{"n_layer": 9, "n_head": 6, "activation": "geglu", "positions": "rope", "weight_decay": 0.072}
Each number is 500 + 50 x the weight over its row's rms, rounded and kept within 0 to 999. Layers, rows and columns count from 0. Numbers have three digits each. The size before them is the row's rms in percent of the matrix's.

# q: layer 2 attention query, 384x384, rms 0.1, rows 316-351, columns 320-383
# k: layer 2 attention key, 384x384, rms 0.102, rows 316-351, columns 320-383
# v: layer 2 attention value, 384x384, rms 0.124, rows 256-319, columns 320-383
# o: layer 2 attention output (transposed), 384x384, rms 0.112, rows 256-319, columns 320-383
q316 118:490525490458538450530576522469538479531532617595434474491449568480463468499478558455643502513513414573543542525526469530491408450468519408488471499551452439453568488474523502406505532462482466
k316 107:505482481434468518449539496625477519540474459511459439558588472431555511526449571527472461522429577498491448540479531498509497522497480526549482467458556503518548388472464484523503428506532484
q317 107:510502553482555500469536511511513570515559476507517469514480565504567406476472478527462461500513540503525528450572420481588596490439454435634410516466437444535421477564473484485482428559524505
k317 111:492508536488505523557502469527550522489551511514529526552470490466533562471482495605445467532538582499553433455512478495420595468500503486485517541541425500477455473430552511501480440552476525
q318 111:517547371565561464485548563488544408438502569525602564532503506559555422457439530477439503575455462489493566481465507533463469434463424517627594543536437514497574623552482476587547429512468432
k318 107:461470559494478437491454529563506444554465432536541396589562561518434530553511478507524487470494489514485540538433501448464490459508462551506459495514469416475591530508511523507444476382610558
q319 108:423293523512457470566444508555399473539514493520519441462626326470513471578493504508509502540553526459493448463420433477500501464517524413541407517522510438482553483573411470489470530385474511
k319 110:450536490487488477557455446399490493584472516513426464464532486584467542490355522500374540571467431483576528510464516460468421515514594563494505512630564570457500475507490514517556522453535510
v256 098:446515528405450447562475570510484527457513551554488508471505537418546532475426592494482552493515512502498507551539469504523558483440562472569499387511508414463518521491499491437463463518527528
o256 097:490413531593447505562401430546444519533474432450583465431451471505545522650466561455466445528568538509464421515493538422513538455590436467480485531482537559549419550561500483497572539530586467
v257 094:502542542495429542538516472485501437478600505506403518494437527445469466399455478409516487568470526547495510557538476466543488525398622471533592431613508444529509490543592534386508504472416510
o257 091:496510431504524418510537499482546554510499499504549530468471534562544502556516438540486546479579520452503441485547568490534532467540498514447436455493535445476496514486512498477536434519548431
v258 101:497507563524479473543485428519546523475521414424573562569465493558572429516510433408543550397502428523533548561474520430379565565475545431491553501511524542490517485441503583497579370519468524
o258 096:441457501487571511542444510541534501501481490567522540511571614439490484594459543526546419573468518436519483467562548467512414459593621520577500562479435560498548577563457500497511548476553449
v259 091:501611410494460484393498501452475426485478450527567503507454530493478511458518594553551506531575526578475375558523494528578529507483447485490509390419397463365530520504520446445494472461499526
o259 092:491501563494462493553491464614560482426487544511346490546494497507590489575486462512424552516501464526483530476469490504461531529515510485486459550510440481537490468472516543501568488469548413
v260 099:433426492582546515491434415531561457581559581449493578499601448520532530383504419579432565517522469578518485525498423403530480531533552551472452483501492602540443559548415508526450508454536562
o260 093:542543417500633512488494555490520606460493540463525489608418566525474501510522476486566495437534486475517535501483604474528429566424459461446535469422372508499528434569482554485496461566463429
v261 112:444497438490450473426450508546561509378503496478479465464442533464534524530446487528514557518463425460435473569464464465453569479401434492448481535596535394535481449443424599552535490489505460
o261 102:512497474547403523519538453544401569551509553567475513463551499474557464439519497526507555532548452539507457425483598535507499489650537540549481509479531573481550476564581433531551484445519544
v262 095:513526505562533572503503508452556576533510514500542532541552391502508470543535507463485451471518460503478517452507530508519518505477494440441578546523379482507493487494451430581532521559453485
o262 092:497514587494509454454523463522479477413509518492477425462463487497453480476517571501478554466461579512431536492488441464479452477549623481591465475551504500535480553503512455551473442445534580
v263 100:476590483505548545549431483478472482436504495512553527439513560423479585458579520520491500505502512482528513508528522490546420467506460487522552393609468485551558447539579449367585438523535546
o263 101:519451465581556450500569596487512461482490444429561575377520520506446457494444526532448490523515453540459457470487476458480564480540483525481500477578489487551502472515352472573528516505448459
v264 095:549577518447547539505473523417442540415369523503522489568506571536498478436431588513460548580528483513434527551500508515526450515581521522535446548490379534515520466522556463445523532584511479
o264 092:556478513539494440480469542512553406505467471449506417460450503465472447465493494421542587464553498490449484470573477463511545492521521466535537538585538451484500545566447539478496418456603560
v265 097:460458574485383507584527521488500431515482402463501456533517490478463450464442558477458481442525524518534548498493518469482392539454545599480469412495583517568489516471404546453514492530572586
o265 098:477544399556501523476522426513406563485451508456512552470477476459516481452498458451496518523479524416467557505469506568533509562542527500551605575438471541529581495574535502477485421495570532
v266 099:567578576544493502509503500544499423533494482554557468495499571551531573567463575417481383513538450462529450638421600415486460560557444492515439598528404440514505488474323552572529471569596451
o266 096:508491474535462482523475379458350503512535501572476531546555454492490436541482395523533480463540454524469566449494430562430380333519541465460511535431544562474532464556499450451456497444462566
v267 096:481480537484430477550501497440488468604523553493471538560493530545497458486479547403541555529599539515506524443486498485500488549423521508529588544474551578414417537427564501507435489508489487
o267 098:468463465495535520380548598481479477499440478469503482490466529453514463462541570511494418537529452543481491481521576530424530470591494557506507536466460427516520482502446520379605448489659465
v268 096:549524466498539573481487501654453466503570512505541541537495501444440487472414442564403508436581466469479426534450482471621456491461555499438507532506524401515462482443547556499529420529454515
o268 096:479494471568492565490512575436506494530443439515574550519495497523587541579503476461532475498446493516501471490441419498537469581510412498449540554456457549536478395469492492573509548404428538
v269 098:525485511509517520470473508570497510609532489505522390435495571477511563515440439604445570518614428485583468533519465448501522469526541381461467566560397485504515455536538535520434470462544524
o269 099:503466502477474443549517382450554518492557482554566509522563497538524449450507498349449550454401555500419448489535451539542473478546485511582509351445467494438519572504417560542532520514378606
v270 100:527475529384367556550533468444468417454538535460515526473447574454526434511498499450490497486541475460568477490560610498452543459472536395474554412525544472434504486535548577535517518506485467
o270 097:512577491493530407469553504503608536513521550517548419408545528507551479644413551493509487520503505406471517463457446471569494472511492523540510506595478463552467583494422465527587539472525530
v271 100:476484586447501485477517505460490396556554522513407377478470588452608522440506541543535559466448468515541553469501470623448573432466511506514494559480513468505412572567557541529453492445478506
o271 099:523391463515504510538512442486516506502516510451464500504546436599468543516476457436485514531582543435473457542556494451502537502490425460423621497493563444530490491543471481550500482581497500
v272 093:498494500428523586477517607440501552568474463548473511451497531527487480519520555496553489600439504512448526538462535511506406414565541438558460444508474591517483528493445405535492403437485502
o272 089:474482518548451498487460486533488493405582466490511580508478483416511532601597617482515455454494532490563500409503528461549490537514472482379389476484469432544508395553557487482472519491623514
v273 104:463488532461456453489490463526533620394458481561454559554507512551507504484545421454503616527516495475511493503479515491518441481445581465582587464577476450469472477500540467498490557476535584
o273 101:475491493639497487520568427473464426567463520540481415410425567403492488498433505527493571465406458593451526522551498544493519540415487594566492549408498502515498475420507473517546506472452400
v274 092:426428440499403524534515430507504530509420436533480573470525500503406498459513563581530352598445531531547530517489634517506513521484471492552482531444505492484554538563536488524552476549623407
o274 090:535559550517618386447458481528484483584526582551510468500452459475547496474434487504447502428564513506476465517581485446504465508475558486444475455495395568518496407475495611486427454512487595
v275 098:609503512498524482363489577552456489551529528472416564499489423404509459522469542480448556511535531434516531521560478494578548467453491516507551509443409540478481505615440529584448568456521587
o275 093:526542466456525509504472469476490538510473563601459484424423567519495650512489382385492564481524463454491473575415550554544556504500521473488439568559475475515561595492473424477549443478423485
v276 103:479525489360499500533464505484550539517456414400426443498457443477555537491478479463482511490482464473542512520476383543519461457475583492498533531506475468511513494536511512538516486542568510
o276 100:478519437595408545460435483497458495495544407550464459475501580428443511475526491471533524530543421492451517452468623504432480574483411462503531454507614506462545523563543470504558497515463540
v277 097:484437516457569515521484528465470417484472545488479539477499587532423498494495525418417529527535443456470567555524590462512557453438608513487560463540494502380529505510499569527529457460497452
o277 096:493592500466481483499525520453550708495405508442495506481434445495482521461430530533593551463513482544468489421510498514522512494550534518504492490464509398511514585506587463429553440489526475
v278 098:522420495551554512472496472443490559483455570484387543528525538590474367463545488371492427481473420437542514368471552515574446451413495492437527375505536490527390511492500490507535483481509508
o278 099:530484566457524532499530537482502567488469488457507460481478481411582564495474555497543559416602542509599512484526540490551497563522533522556514500514577431509563458344553471442463507467493507
v279 100:503535540588474464487553410579493486453514472548452549587519492581549417530440484428429500507486473561556459439491541511412472465451507563536599461439489556484487406487511436504459537440539523
o279 097:534456515417457563473452546458511554503490560490490543478488500454469559498432454545612539587466450554464533471448528560533509446360519504588530547415510446537542507475482496490482476465462503
v280 099:495430529529493420518608533496596398497484519462351609571494490532414465528464434468453551562503486486440534461455535637550587453499512549525548479481430471504527506575460530486561588364498478
o280 098:415519474523548602548485375498450562513502505517460516521546543546543496448544602516559486512512516526629543531584504412477483504471547461418461537571557506459482475444584432420498466524466445
v281 095:419467521525578500524532510395503485449512489472479604482446514534454467548524408443426381466448494523484543494579543429627553574476503505468510426519522491498537526456546417603474446562546585
o281 096:577532518501488456504448479531460609536483489534455586553559482508499464543533548423476604525566468454620516509502431540384489451390553450604454467497478546496544477531400586447508547530449472
v282 097:549442549474468483540407467515549540502478492551566595509532436496474388479486573474574481580546451532435589443540469526507448469432440470587572535540435512471413479503552439494533565487467453
o282 091:422434423570491580471505511459474470483479470467517447468466529575506589481521392529512445462501544457489497544404541484542497583510516576528572375485492458542462437444475531467473406461519523
v283 100:511522583492493584513411482503454523532481501600533460506478526540450417532465512426462425480543515468525516473528493531510501464521528519499473547533538487486496503477443472428411445546448482
o283 099:530540526495492458479584522425495550566556566543386414493440433472585480549571531487484488457465537510461584517574543481465465480515520475462417502473511475451494448513508528554556469449474473
v284 103:433536491441479440470519529470517527419514420509568458524383441460562496530494490580503575500435580461534412438455536535543550570638437456459511392529452522516545503474484525493495447512441535
o284 096:422521478493628562434514457609427453570502507572538461502545447539517499584556529416491535384508495521448515497398476414452517494356474591480517585486550495418425448497551580544523523427547483
v285 097:527510517497568511461477443515551501457542559465493469531451523478554606503492457516419361510381481565463456458457528421496510477458552420485530470496418485475533498528525496508509545504479486
o285 094:522428448523461575499487507495410479580528603556469495552586593483508584553508440463544565509531493508443432521535562541537405507511410597522464495497516339497441463539464413440485556443439527
v286 107:523508482463508460512564501526498458453481504459504505557471531495483523488463517523557554400408448584487474571412511588393534443497468438507514444420502537542474511476581578467392429463536517
o286 099:536490496506424574522540470514584491567517426506535525528460502505537440567526444553556468473524521465495603571469482451568496568367499521469469557488478544497515412558487533522519456413456513
v287 096:392437474498488430580448434607545525502451603511431489498497530431522455515535542547536488536482579570495557567451559477460518536535530568569514521457400510515426472518484556485489490547499556
o287 091:495579448409506550466534623460596496479499380408498455490525440497529580499498608501583629525453475474561447544548514539502632488515441480479530491531508461479543472505506451533437487490575463
v288 099:543519536579626485521521512540466475620547466413582554509476518578486446440434540483428635481506401482497518565459368498442494525494518491476535608618458435450498478477527510490498518455531528
o288 095:529409461480418471455513494457519401512509524530497506599461443482506501539587529506553385477522503550554479477473576568528505418520509464435531546525515468436512513462570469453465548466442530
v289 105:523441466501446460612502421439502529517479492455574496424499505474580518538505548448508612422546435540593504558493481419530487463496495498447539549567502526432445533532593375391466506459466555
o289 101:562391430426518522469455631543539444518531560538432429522451616523479537553436510470482394607476545456443470494435503592491559549473439494587577479471512512604610505414522504619555478506535372
v290 094:482556505566535438616457470410361483512551460502424538501459453463622515539503450514424545464446513518495601463504527411514429526466469478481541456480581464466583401502462454461525551593472511
o290 092:519510590551405546495536517578455439436432458431513530483442495496406470436482496548494544503523529447552466531498550539532534508555492543592529495553523500423444485427547419481458434443523493
v291 102:500471428409475473520534499524519574545593479457559561519455500542546594475462444462572486523558481432447527505504468477500472412526532517568526474460440429479479526467526500449509575520519489
o291 096:578495592501540554549522517546487464427468492553492457515609490465498536516478509453489532489409497553578500498523460530532489500472447578494457400542410440524527545546463555489448508477527460
v292 103:563549474530509502391466484497538495501528430454488433455531497475454449468460500514455549480465530400474470480567451490522473514466543535487449536494446373607483499524475496496617555434524527
o292 101:512469502445537456553572607518464511483545466544534459484484498532577523498506489611595569515466422572520547498471528561581541601501495468437498589519426562455374470491541399548410432554414454
v293 103:535571538455515529459598507531487478438493495448424490581449467570479542493414519481444555487482462476494477430592623466416575493496453431496526498453545487577544445415529513501510423479501447
o293 099:483465452497519485503555561499582494552436498468450519434534481405543388497632488515566557467609547498498540473478409466545482558484546588479518523592429416424503543544442465407483505501481581
v294 097:504456605503433524493495382513436596504539560508451447611517504511473488497517497495411469494492518583460592441526502567472475515497483466517472476416517466554523563512475465472537496544526462
o294 093:544426486618523468578549600479491475520489431573404598556498512427565559417485488599551524456512524442484508538562467488671450539438487510487523464635427457432402500574484460544484503530539563
v295 105:476503484545411474508501463420570441565599557523499533492462602607500555469475621399475460531500499554472524582559546482516497501437493381538494576441698485502477424534519446529540423554526453
o295 097:418538535490513512503609519563495477490397404521421470596529474451468424383550374515625501579522593475545535421525527469424500494512541584572438508515485459551478651539478323459591568465445537
v296 096:453541479544465508481556502574419542561532532453437430463498539504387471549519499465579539506506493386488591435488550454504579593514540485447462552395495497474514552525498510392562415538504500
o296 091:558451490457504489511513519388599469472465515536508486550531460538517528449505458467491507492430486542336395498526515519490473460522465477496514456581494538508515504521555496486363546582557431
v297 098:521514538583486472564472464466493450504494524443552395457471462478519529519501488549512434516414488505465548503449532488526502526517399486587534496530558568456424503488551525468475565507496388
o297 094:532526483433419538479469528465555473447523437477586658472514535480545518517511518534528467527574461452475557548474524548501493410522472461454424378465471524532507494475524508477467461577514536
v298 098:501495542573519553467459541533466477582530479457413512514443529499534644570491508474444450543475513513612540463446444428528483454505495515483453498505583387518467533484485589502505486527478528
o298 100:516536483476493507511516457384471577571468490531547494445530423500492442392524435494531493467560510489527472443567521470546476377493489486462540456652509476471513484481495457415503488489509456
v299 100:531533534508561551563525585587600424594500458526473485413431540422467410476549539548528543478522474467446483482497391506486536523562496568505449401531488519520468607526520505431450451510526463
o299 097:530539509572493504474622491462501568517450527520481502515507446446538462414517515501483492519477528470578565580496464556494524479505549598447603590497497502545485511444471554505463550420408491
v300 096:549511505617545517452488448463532505428463516472491480481485455636423513494542483588390471538471520407502538457458452480501558383361520507592534481461485455546456490530405557525478399490505484
o300 094:535513555451432454522519620528501492465523430512519606577445525525520458461442473413651609500490424551458517484543523412471441551452524494505503566588456466477608448611514529523551473577551480
v301 099:419548516512544554518530479470469548528432497488576426538488442480560512515480569482450577480597566473500493561455471476593529542558518483358463464548538441550524617538506501577390575429574514
o301 099:462538432490552435476523435514526451501594560414502472483454448519423522438476468516544412562531409499575443521516601492557508522519446486426603432544443529473510459512549458433460509585430465
v302 105:560505474528538356597511475582547546491481536479507456393397517453557444570516536497573539401518501485509603555519543535450387502494501548568599472475582534451501439406481505475455436499494442
o302 097:438489485507467507484467577576475553547537404524595504564573447452397442484526520507489480544499465476477495510508530527357509545529541511523444449505524509524473511498506508428530504455546506
v303 100:502463507601507491517574517447534549524493498455405499489468476455489493448412528402453482550451521438532591518374463556441515560605554492570497459462460504485540450453546540469597520612480428
o303 090:456620443402474477495472409550534441434434503510523550490548476532488454551527484587539537465489505506537529464501466483503436472525486488477494468539470530411511558518404445540430527418546526
v304 100:484456463464491522458514579529503476401466503480551450495393578424584516508480500392499426495467513491451576470523533590492508487450481473504404605462471553483511493392436499470544527491466542
o304 096:475591492478491499457515435570444501572450578502457566494582454518581429575530534481499457596547500420601606562451582467527450502507470491462487473443582405540445498491482496473438387451598509
v305 101:481492563509518467412478433507488452486521512538506481454500437456571501629527640576487416534511509553512516527597466530534495479531551551513525377497545514531455462464517445567461485449439595
o305 097:474490506487483491549497464519505485609468451482518479528501541526492431487494399503502425447563524494446543543453535476462512559401436383502565608527546593541457487563488484502483483584468489
v306 094:452512452427530426477454518479398512517556541531556480494481399441374492476395543579477519534500530460497569508542449592442466478421513504483540503535514503514595439589518470512433509550391511
o306 094:561495470553458423478515442595557428577510461451474472465559417564534612495589462520505422426489493520486453482496536540467555552509444557548500451512467514466400488521588397508514550506498470
v307 104:481497533453508488537573472575534421577468524512553420428494480498430489559562451441512509625406429511502493571474577447413410541465520467546547554514473492512480588444472545512561496527510541
o307 095:517458508524540475326554498461509571497454503422576523607451493380518460492446499516515510430569497516510556484524499533383521466524513576502554457572482491542518549553509538502509444503433451
v308 097:567534478466483421573460537541548506457510520540502487438517502370505490483462519481439567641532409491489533545464412555560530509598473532601576467562461557486475471561521428480488463456471442
o308 093:438506409495556497561534521546552484513532525504542442551454586482505491493593453532477483443477537595537431525490567542498476494461549514441465539504505506521492554516346569473572474475465574
v309 101:589508569560540528428484484557471519555486486533591447536510569496497539523482514390563535519474444444508611474508564549495550420444515499513500501515430432509412401517547529562540526488501406
o309 096:557449442461412495507531498452475449431479512443440471551545447541469474446544548480502409501432562486411435519441461403462533481501440498523493564446444445505472567481472519620454516466480545
v310 094:481472502549501508523422489483558567424418403379571541415436512499445546539509397483401589486475548581479372501572398484560470445546527479560504472442545552487511465525447393466431467407475501
o310 095:461467466609518470522531491433465561580582545555545443531537481503460353447521591573527550502503494530479547502399576557468481488536513536397389520534443554467512458471478618590576463528503428
v311 098:444530407552454375461429573535473566519491530542443437511581577441530449473470531475433570500467488457524530466414538405588549504555490580523485517427477433516598457467466465478538530433449484
o311 100:536477607589429618472478460531526484520581434454447416461424524525573496446513559491419475418525497548523533511512479579452510502509551472542625548537506541491502529520589501555483497552500557
v312 096:561446604453515518524505437532488438531420445553460498404504510521443512481500527511537476464542538426641468554451619497507494471425534523507535529415546443601465449439404400499529559435534503
o312 098:475506554522500425458469534380523564527525463486539586580441533595513478502489477405419467488491462529451519484458509550442444459491562451539499519487552544367602547495497452474527459559497508
v313 100:462524561542537573513462510476511473413480512552474456457523477513424466475448536519513485516539507539464518466559584480439540580451476543529528543524402478462514528489513437477473557581516421
o313 098:497522546481478530511544550540493525509531470580605476536528406446516508503468496513456459538521553443418448546473461535507472457471468510547493488492524388460494463461513569475516520456469506
v314 103:468541516519475503494507506447544489532459479460513424572525428536521569586524522463502391499486433544473534537507592578477412468560474430627548553549541546528593450507508488397507410541485512
o314 106:561507480469528540597533477560559493409458559557472481489470578438523386536526509474504545502412555475475543471514489452540550607390550489411534441471458454452543631482490430516595480514371478
v315 095:580489442581484455432424475552474384461492407473529440443437564482509474464457460538538566525456457491432517543463372545502499453461514482471483559348476400533391459502537572547569477516491496
o315 097:558449520490446476521410415498462578554504488554509487528459508468527502493515582508513550499487522477492465508468596480462538476476473453545494548447480540463561535425444410529519507497544463
v316 099:496406516499453537536541545546543436435529388517517560569508406597430469458543506419465548496509410496535563552480367509493530550466464450489532434472539572510507463520487515470496499549478525
o316 098:547540482613458506483409519460507576574540560511607486530427556501495477505468473583529457584547454526588453457514585478418445496493579532493551500541447450486487509454441543479473488380507450
v317 098:540549487516490495502543481442552529480475540580484494488437524518452529492499470543514415542463536495512577455472457555534538452471457530511527463455491428541529426426500532499447425403567554
o317 095:447507502467431511537513553493428462509571514487472438534557502543593479484553516429502449517563510487397452539491470412405469509539542547574517476548496503500487552557488516579470504519390495
v318 102:603438555462530527520465476491589439566482448458459512521467470564566549429478462628584535548497602613394466371504537542528556375507523610429460582426488430506589533562410530514578518469561553
o318 101:518517406457515495440593536558439488454485534556515436446460511458545536442446444423545535529548474494530489561513456479552535527542483436514520482548531532547465355475506476571360460619536502
v319 100:419471502442537495462567465545517423533493517504464390497574386587491446453471411519442474529499452465507447515429535612387530553518529604444488461439497477545409557533498493474455433492482508
o319 100:568568530454504429425489467493460492496488474582518511511489571422488627540453524534516593469410458553479533468502519574497529463451527395499501560437466571479584479537458536580460517482433516
q320 109:442497464445547468446476515493549489462585593474495444545503420477467627553473567557491486544556378482406456455600513478613456525455552524434500411539561444467374470457503577574466451464582558
k320 083:520511519396449507531617547491519462596484438521484475489482548477474541485502466484548543550514593486557543539491438435468550459444423496668493546386529481444513619529494461464501545606484490
q321 087:564515479507548481451530505522500515562598587488534502563446463404478596621519552490617571511424482458412482510514496493528446503551503492542399379517583523543379423480442561511494552442462508
k321 082:535471437545473492461537551551471497523526520471402458520546502479537501512511579608413590522524494575483622546495440432468544451393417508556515578504469508543571620468595485528498570532561559
q322 080:482571467509499487497521514446497586459498518478510528471486540489500434529479519480434474464457496454437581532499454425485337518487481518510548547584506513530503523516549583540515397607498511
k322 077:560597524515591576536470457483510426559571518444478467563516456496460538504457545515586564481531539545543472500477472557439497436566508576576529416554445453553551522577579558543556482502558434
q323 078:489467524506451492502497562553534518503466499523432491513569516517434486458499614528501434498512531495533404513467472498510502396579523543550518454478439442432496578574420475432531547489495473
k323 078:486501422453514501502504526437497463441445531426572526508533631391473437418486484484496488479517490526483500510498531384440478466485476484548451565407564557546542508572479464511478413534573476
q324 077:483467611460494582467459490502469539419450406595508519490445609499563507453571479515601545569551471507503479475592489514446519492472523520490529605605442490472448523518425482472465400554523460
k324 076:482441498545556441520508521516555456534413357532460516450458476426544580628433486504495526447457484476522463548435524448540549488555513484439422527439518443551420469429589528526512528472448599
q325 087:478533458393512400550488436492565489575484476388506487454486481611443468449514440540523436460457489551491470534540494524549435499526498506513541493528512463495621572506398449429534529578554580
k325 094:471489495456462531458579507419458471359526457485576551571483518423485537492400561526524460555501495466538598462465530392509489570493437448472498540474550528541559429548573497603544456477505458
q326 092:446600518555555579504524500531516553469467509612483447540442558461466535485476505436513571519542472460523418463494463552504578482484483560506476566553398487461388555618521459497460436488481466
k326 093:480488398533501486468565500568493491522487517387436477530478507426405517501534531519490519538438524530467569500459512519543461500392482466431467544454605516545525529379594609474491536488496466
q327 084:496617486559482553506568503404497478508514509500537549528486525566544428416510411462520529467424493531534419570440501553528438615401462490465427530530465507526547532580543445493487469465492556
k327 082:408462535514543471496444521601503425475547511459527404457478541480583519476428543461473501583444482530440443538527450553449464484572621554512504509395503523510537410525415506514502459501462453
q328 083:569491495537518479547506478397465457479414512507437473509576478537477484485523510538531429508527419413459576520510526480504436476554523487489484485539583380464514509379481425552521538536489446
k328 089:571487539449462476519463523477498411457566515508516611481485437576466574541454605493482474414515496583535517522556470546482440498481521464484539556468526671520484530561589535426521459443461476
q329 087:424446455478439535602495514443474497406471478492513451475478534468539405483453635598518502579485483484469451507429462552514514484541586536476434523458489498518436424522500410532478614480511471
k329 085:459427482441604506406587449461551543469521454387456554474443444561497502382526426607479443510500504508563397556494489487512584562503417513501510506599512453471415529482542533523457492503510472
q330 092:556511533404507563588471470414450555486501475519577515541555536501499521442439479538514418472491507539514562447488465508491442457449509477571482432470450459420489490537491515545452444475445474
k330 092:441423550482511515380545462409480545506547556524557514523460526550503527505551501469472509469504455403532432521495446440460537500486586458472434444600478580525461514463518600534511473446490449
q331 094:512470535452495400424553494475545399531548508558435460536530500429524508494470437536466549473443437449554547429550522578432577501519427485471603542573500563427456480497456565573557530419505431
k331 093:521550518451513474563494551515526545474470554457481439480532416520605531467543524494504426471630510471413507450464373511516359541438478485520489562624416499566524531559525554479475554508475547
q332 078:465473471532439465521447429418509564539528530485464494456472564519443575626503503566474493549458423493505495420476552524432566401449583438423445451483564498451417444469497457493459550524536503
k332 083:528535536547563450506565577481486465515437449549452528589444491510486552514453510534511470499526526511551546593568523533530449449537528497427532536475545482468513474417592479485578534528481476
q333 104:532410491489583530501482518508504459459437461423503498493491460454517430517506494462472484502572492529476583523545403398493438442577484558596518568539442418548474618489463529476461457413456586
k333 104:495458517453495528466514479496516446532578479582441565540523486520410536570522557466498633392502525437508522488618549507379507649396500464478566456517459528543595518513522528516498542493506537
q334 089:476492535410519511416435533412484521453432473508632463473492479552509538476479507442583544405574529536534535555514511507593399563461477608526555520421510493502544517546631503569545516427505509
k334 096:520486505599432547498490489522602525475522414523481467466593480522441457510563483489511556591487508426482555544517566434473579484561599652550484504460421532476541554458551516506499532426511492
q335 099:444531363563404449437404556516537440482529510476480531443413489504495527503505518487428498546495466540418397487539408504556652524544462582424487382484521467508414518468552442562511526472544525
k335 100:499537467419577570495528514618586524397415607494485509439461534538418456485562567505399465499532501504605531527552594483536473438410526523456539543561501538484479523465459537459444527537430523
q336 099:505434467512477573588570422439448499490435484467559609575596514440427531455488533414477526543533499462491534416589515540519479520541591403479412407517516453428444520497609433534506425557423473
k336 099:473514530577442464526500535575518488466501515427443418537442514479463603560447516503531503422440602414485558507532508516606520555597483497501451501566563579545442470508546542516434565483567452
q337 091:506530448471497508470488479462585588502481479451493479445522473527523424471533554416508512600518632428434561539501436518523574545506508511481566423472475533510516518478559481541460474497465498
k337 099:417512528485526569472451440516453467581537548463471458575539455476441480416486469502549541565511461543541614545485419337456514484438425469478495481445501409433607522499527453523476480557452492
q338 106:460495448462530474564467590482413495482530526585528498411539420489607457584467508446476639597463508536487426506543561510472551510449476476462536486546557498501545405473510499585395534409556533
k338 108:479467483525625461566469559468389479494524399497568512449439495397467493498451506460517409452515543464510507548386528453430436458499474487565572492515495563452477512501463483453528437597533440
q339 099:503530517517502544443544483429514521458449542475543583476439379511524598546535517456513560465522460449501444487466547522577386522498570512556559515585438386515497538481544492479560499429599543
k339 106:424478488445471539510538491469507550470477452547529452459504518458434452478496579506498429588488625463566442444529473566505556545518482538585429435502456489444480468468433496492485427491416433
q340 099:552513441538461546479522528445424453527460529487506411560551478434529548475500454534480426518545536471531583548447573453522486454565385506542448435529436482519484480410389499442435496471526424
k340 104:386460492554453503425539506490453490495624508580588415458637495473464557510582514433526578426574521388508425454454515505426455538380434455499468540546497420467547456475589575471513511544506507
q341 100:544567525484475467455497472490484513518499501473515505566436566462484473521522447480473522498547516565494564544464470597517478554404595532475481533408459488432535451560558561514520538413564531
k341 106:593414577475552475503439567470484542511450578536522556530583512429494560472472480457446502464383502497502408494552547519532482452518517446446503540472493433518520445523563541550554468590421545
q342 106:500536542517541464508471550457495443428537551524506497440488563443494521515459525496469505533477427538505521508533447488506562495501493613480443442547483515401445503496456439574518444427570549
k342 110:547510516542460443428422432413488553570510437555526412514562494507606505486498513500416543484433538495427423576387536541532468554579479537469510427527412497573573446473491533440515508526407520
q343 114:442500511479508499505548498533538538536430545506472530599551507547424521569429490414535439463475446541574540496461539506489400492517492505486542412459574415591457493484562499503550532410598466
k343 110:539529507523456418434434515449505499493478404464497550544474509554502408426423536527343566534430526470549412550408494540416472520417520428528477515481584652542551460511422502615466511452465565
q344 109:491492493475548496531479524487538419530493415500527467413443511583478419568617569580504511411595566583603511496422547563462525511548519556502500613422541584509516570553508513494432472495453493
k344 101:468547503449471455495551411506439469474468483508412531512550503455432484475540457524549480475496393573467499481470520422419561469307576575459491438474431504505529531472534544490604392529432412
q345 110:500500585522545512527479548565514451534591433473486442469434517525568521512606512454558438570533485530509415531537580505511489445509506462520504427427510458596510569498539586497458599537447464
k345 108:500497472505549469419511520569541414560515492580533498498463524527565445529470441557548436531567485400493465468611487443501426493532461552552447568435481392542547567522513494412498496495450580
q346 121:532459614510497513503508502460572490523443460508480418386529533474572619534502479496450580486430523530533548443532428401557490453543532473511493587496438528506539635540475476424582534586478525
k346 115:447434502488463528578512522469507443446497491446549570528491510586496473552529529503496604457507428543593551585362509532546500589504428454539432515461449564480565497566490496489476565476502489
q347 119:571558474514520412623480390429504485553471438459474521429534434454488507507575451542407400514494443577525484514590607536463535538488498478505464428484525456434494512347536473514498511502524506
k347 116:531509475487478503501542523470470404532414484578384549590426627506469433531534473539520546510583459502460506450535506439541530383420446430487492523567468574501503506501450440527364532480461467
q348 112:579516563493529507526483538496438526519505493501514550453525441450421485459461406510569466357519495482491520514532526491565427492498522547529516374530556537533413488576548420524453420558425474
k348 100:420451522627481455605460532528572487508560478449500532536504553481581501465511470516364486443442506523550511530511469565571461596511471472451514483565576433452584492487502549602567500418630448
q349 130:504540539495504579537511438496600531438495516656410503560427620514468475559415573488432465495578488501470493506600535485581538502534441428437553455447508474518500442435541445549465489544516553
k349 119:611521536589646514494482480537555416596491513627495504567600478402428547473549472543541476468517469403437530519409542466475540397521488491421489516459553499521534489475633558491567467499580479
q350 110:531530562487429480378501442455577451528537440504461476508525533423481447488467568506444528503431582429483449497544469410460554529464476462545512498468519419455525501486474546426514567560438563
k350 110:514523404523547452540557443525562496543543512463538513496528543523524533619513532596542489515557527500536498537457453543496551515416488506578500461540519567522467446527496563393435565489535558
q351 113:496481518527514581518457528475472461566518422523528508462529502516561516564494490570496561440413485544462386491500444426542451535505544519395443513544491388525522454574455521493542445511436482
k351 106:382510499583574446549440452563506495485524388497522472462485505500493464524512569499421522592428508441488572558436515369455555415521529500498534492496390520522496491488567455474517549585626471